python train.py --num_hidden_layers=26 --hidden_size=160 --num_key_value_heads=2 --head_dim=64 --positions="learned" --attn_scale=0.125 --init="uniform" --final_lr_fraction=0.0
Each number is 128 + 24 x the weight over its row's rms, rounded and kept within 0 to 255. Layers, rows and columns count from 0. Numbers have three digits each. The size before them is the row's rms in percent of the matrix's.

# layer 6 MLP up, 640x160, rms 0.206, rows 554-587, columns 80-119
088:111148116120084144073136113143156156151106135128093133156115119111104117130101118151146076136112143164099108154097120095
100:105131136152166120129153167136163153091163111121087105134080117103113094132134155136120089151167113122111148154147129171
092:134150146101131138103112122096128118131120160171128153124107140124131136131118100156091137106170106154090135103169165097
091:141129124105136094120119108099171154139115151176089122102106107092104179106103114162134128134131098149147153148065096098
103:100142106166150175122155123159136163094107124123117114171168093137096155116155163122134123122095099126140117184117098128
099:102114145148131136140118120133148141134142154131142128147123132139135105150148148124120102131145114174165126149049086069
099:132157138142142126096176124141153146112120141138107094143156126141109116140087166126140107090095127151108141094132119140
086:134106112114112137130129150135154133150128144136117120156111150166173126142122133081089101087155135152150149096146128138
101:099148109155090134129144131127141160120133134119154132103146111122148132133133166103122112150125100126104111139112096120
099:108133131137119139141140138106091109108116135088176114126099125125171108099140158137136162121134150107174182078137152163
102:110117115140129111107157138114103120075115097126085152132158128120132182125142122179111151153154160151122143107185142111
102:108097090110134126087161143096084149131158156125113127143108173146128124096130151109118145153137134118121139130128129077
102:135128117085162126133091121114096178141109142122136129159154120136110080112150157161089152106178130142142151138141118126
095:140163125130125120147132093129136133120142121133132130098120056145159116129157146155129110110133162126171095153157129173
090:122135102158112105138121095145189150106181102122102107148110139206108109106122123115166118129165140134144117111105145135
099:113129132117153132118103128105155134156115168109119187183122149150076145118118154082122097132136143141115174130136148109
104:157148134165096152138122135083120126175138101118089110163164162105122124097122127158124109166174129124096096135142118109
098:133112099148130090124081115144142130104131140152120133129137111126118144129111175111135084151125105137128110130121122155
109:100143108144118084129100132133147186134111069087152099106089129138149132170118144154076110146171133112134115117117161110
102:126099135137102132159186175138164154117117149144130108144126120117181163087158098155140083124123121113140137131118113117
107:142119134072075147108093153100136078195130152089120114190109144096121136152124152107091115133129133131165156160099162108
110:106157137086175136124081138160112077111131150118121081113138178140115160152120122144120129147172151140147141050120120167
105:116093081141155126130130168103107116115143120158149124079125135087134160127103133150126134128135106117137136101125144112
102:098133083149135143153119119170094170151144141123154115116134139119139141118104116129102115098110131117160137119122143181
099:101109132133113123121136102136145140134099125151095116094108157121132135088129099107115104120144131111135129142174140120
091:142147085137148143111150121116105166118135118152133124116130090140156106149154116131091085178123088146121110141060111116
100:161156125140143176115145193135125109147110174116131095119107126117114160161117136127101135098154146116121130159123140128
097:140095159116102135106134121190110152126127141150114130124159133129104103081083163132137141116129136158083114129127151063
103:087119079132113114093136168153109143135119102115141068174108115127173147096111107113114093118135089126141088144137136142
098:093150115098131106117139126155092136115133108126124164127104141104135117169090120145103124149151089089112102118111135120
101:135107111120113126115135138142119125106130087166165161119138137115137106091130152140141108161117131160150083114060135126
102:152093113120129135151133137148143106128119123117139136115117128112137124140110186133133116121128161102111131134114121118
101:098143095131111120116111109146126169113122113122139144145158127077120101119137164169109110110121150096088133143097127114
097:175157061127112141131140150134149085117100126131103139128123183163141098170133137144086102107099118146169117122115133182
# layer 6 MLP down (transposed), 640x160, rms 0.193, rows 554-587, columns 80-119
085:140149092127149082130133113107163142152121126094121130140105114141130101104125152138175088140138125124157179166102131149
097:146139098122101143098136132096125142151163163087105081121113136130150129129115136145153135128164142101098122115145167132
092:148138123130083093120204118091103112111131098111100152170150106139120141133085067148073119093161078114144151146109121097
101:169170089132100167112085145120087120104135133125114175111168126124175134107152127099121091111143117144142103117146097130
092:130096124139148130158131164096113117121161129109133153137106122149117133172145081096144094147163119139126130141120173081
096:106102144141127118125134110165138109135118110144095157117147102083087123099108137106130130131122110118119128141147143122
093:157085108129139144092130124152157122160148135146132070160097130146117077137142127168122137098109143141122122128143069106
087:142130089159093141113150169172137130129143137172134090112140156100118119158133134096142097094131135082111108097126108099
103:084103156109138142122115118139100128083078067108151111113105128135120136119140135132140154092116164136098114176087116145
096:124121163148128175105132118166139148111136116095159111099119171132164140139084105166104155104124117150162044180157131140
095:168129147106158135135130159093131139136104134123122110117162163158112117141089122106143084112118145105149118105115121139
102:123123122079103166114127114144134161132144143120169132117128127137103167150169121095149112157115094143133127147175133154
100:115128117164159136141129137123138141123134113142132125101100157139120114104104115125100160163149162102113103137150136091
089:141120174123155119131155140151146172140136134117125105124126150094086132113138083071121146160073139121079122112157145118
091:173129126148080109130091162118150125141122119120146070092091120110122155130152135146126146118111126124160145105135147114
102:103124126143125107119116113138111109147137107116111144104067094160127145076092165154148121131093140175154137129153143117
098:140090145184160164115144112094151129137178132091167087153136135177145114139135112109142132117092133117137150145142141149
101:149155127078109130158117083092118153094096130158136109082089169129148151085074131137145166113106134141136129080149117135
104:143154127108136107131142126096142114138130150124086102115111142124142142064122109099171159127129153152172129112102176079
102:151121156092130112099112132086157096130115147112136105191133115141131155113153157117113150115084150111160143180163154083
106:150135108120115156123128096162151139128104127145145114103157128095134120084114168145174139155095149116123155120135120139
108:119129122100145115141159100122096110136118147121129104152134119125095159145143136106123127143119145093104110123085102150
100:152117108125112142149138140174157139133163082124103068157143168150093139123110106113116102135116145159164121127145124122
106:130142122131136091157162116133123113131098123137106098132148134119112114160190167090151129152131132104084141165131129091
091:117121106112094116131086150117138133127140140118138135149129117138119111106119144159138116138090139114111171134088110120
104:138131126091137153140125136149142146137132148171147132098123145089138143142168144138144127098099160161101143150100141167
097:190123119150151140126098116145140156083095126114093129091094134150161129144130102120132161118108141108100136116113136099
101:118145116185134135118139081112183145085095109099123153094112136093115092114109114111136121103103065122135172144098136155
100:099161150146136118158134109090119141172119137140169163135134135151118124154117113117132143168132121117124132180096135156
102:094148130087152123116134144135148167107118085145139139148084177174137113105099135156123127142139083159114099133124121146
102:103104179119104103084139125119152143115151169099118135136133085077121129158167115090146152122139154106113135158118136120
092:157084108127162131092086175119135144160098139134141121091117118129110112135114089152109170157159098124151122123113139142
090:143087102142164117126164152131123156139133106111121142109076110109148135130115120139125123097086111102112161143140124116
103:148126156135105165149148130120131088106088101116119178115136109157108141126129109152131182132131172110135169133135129117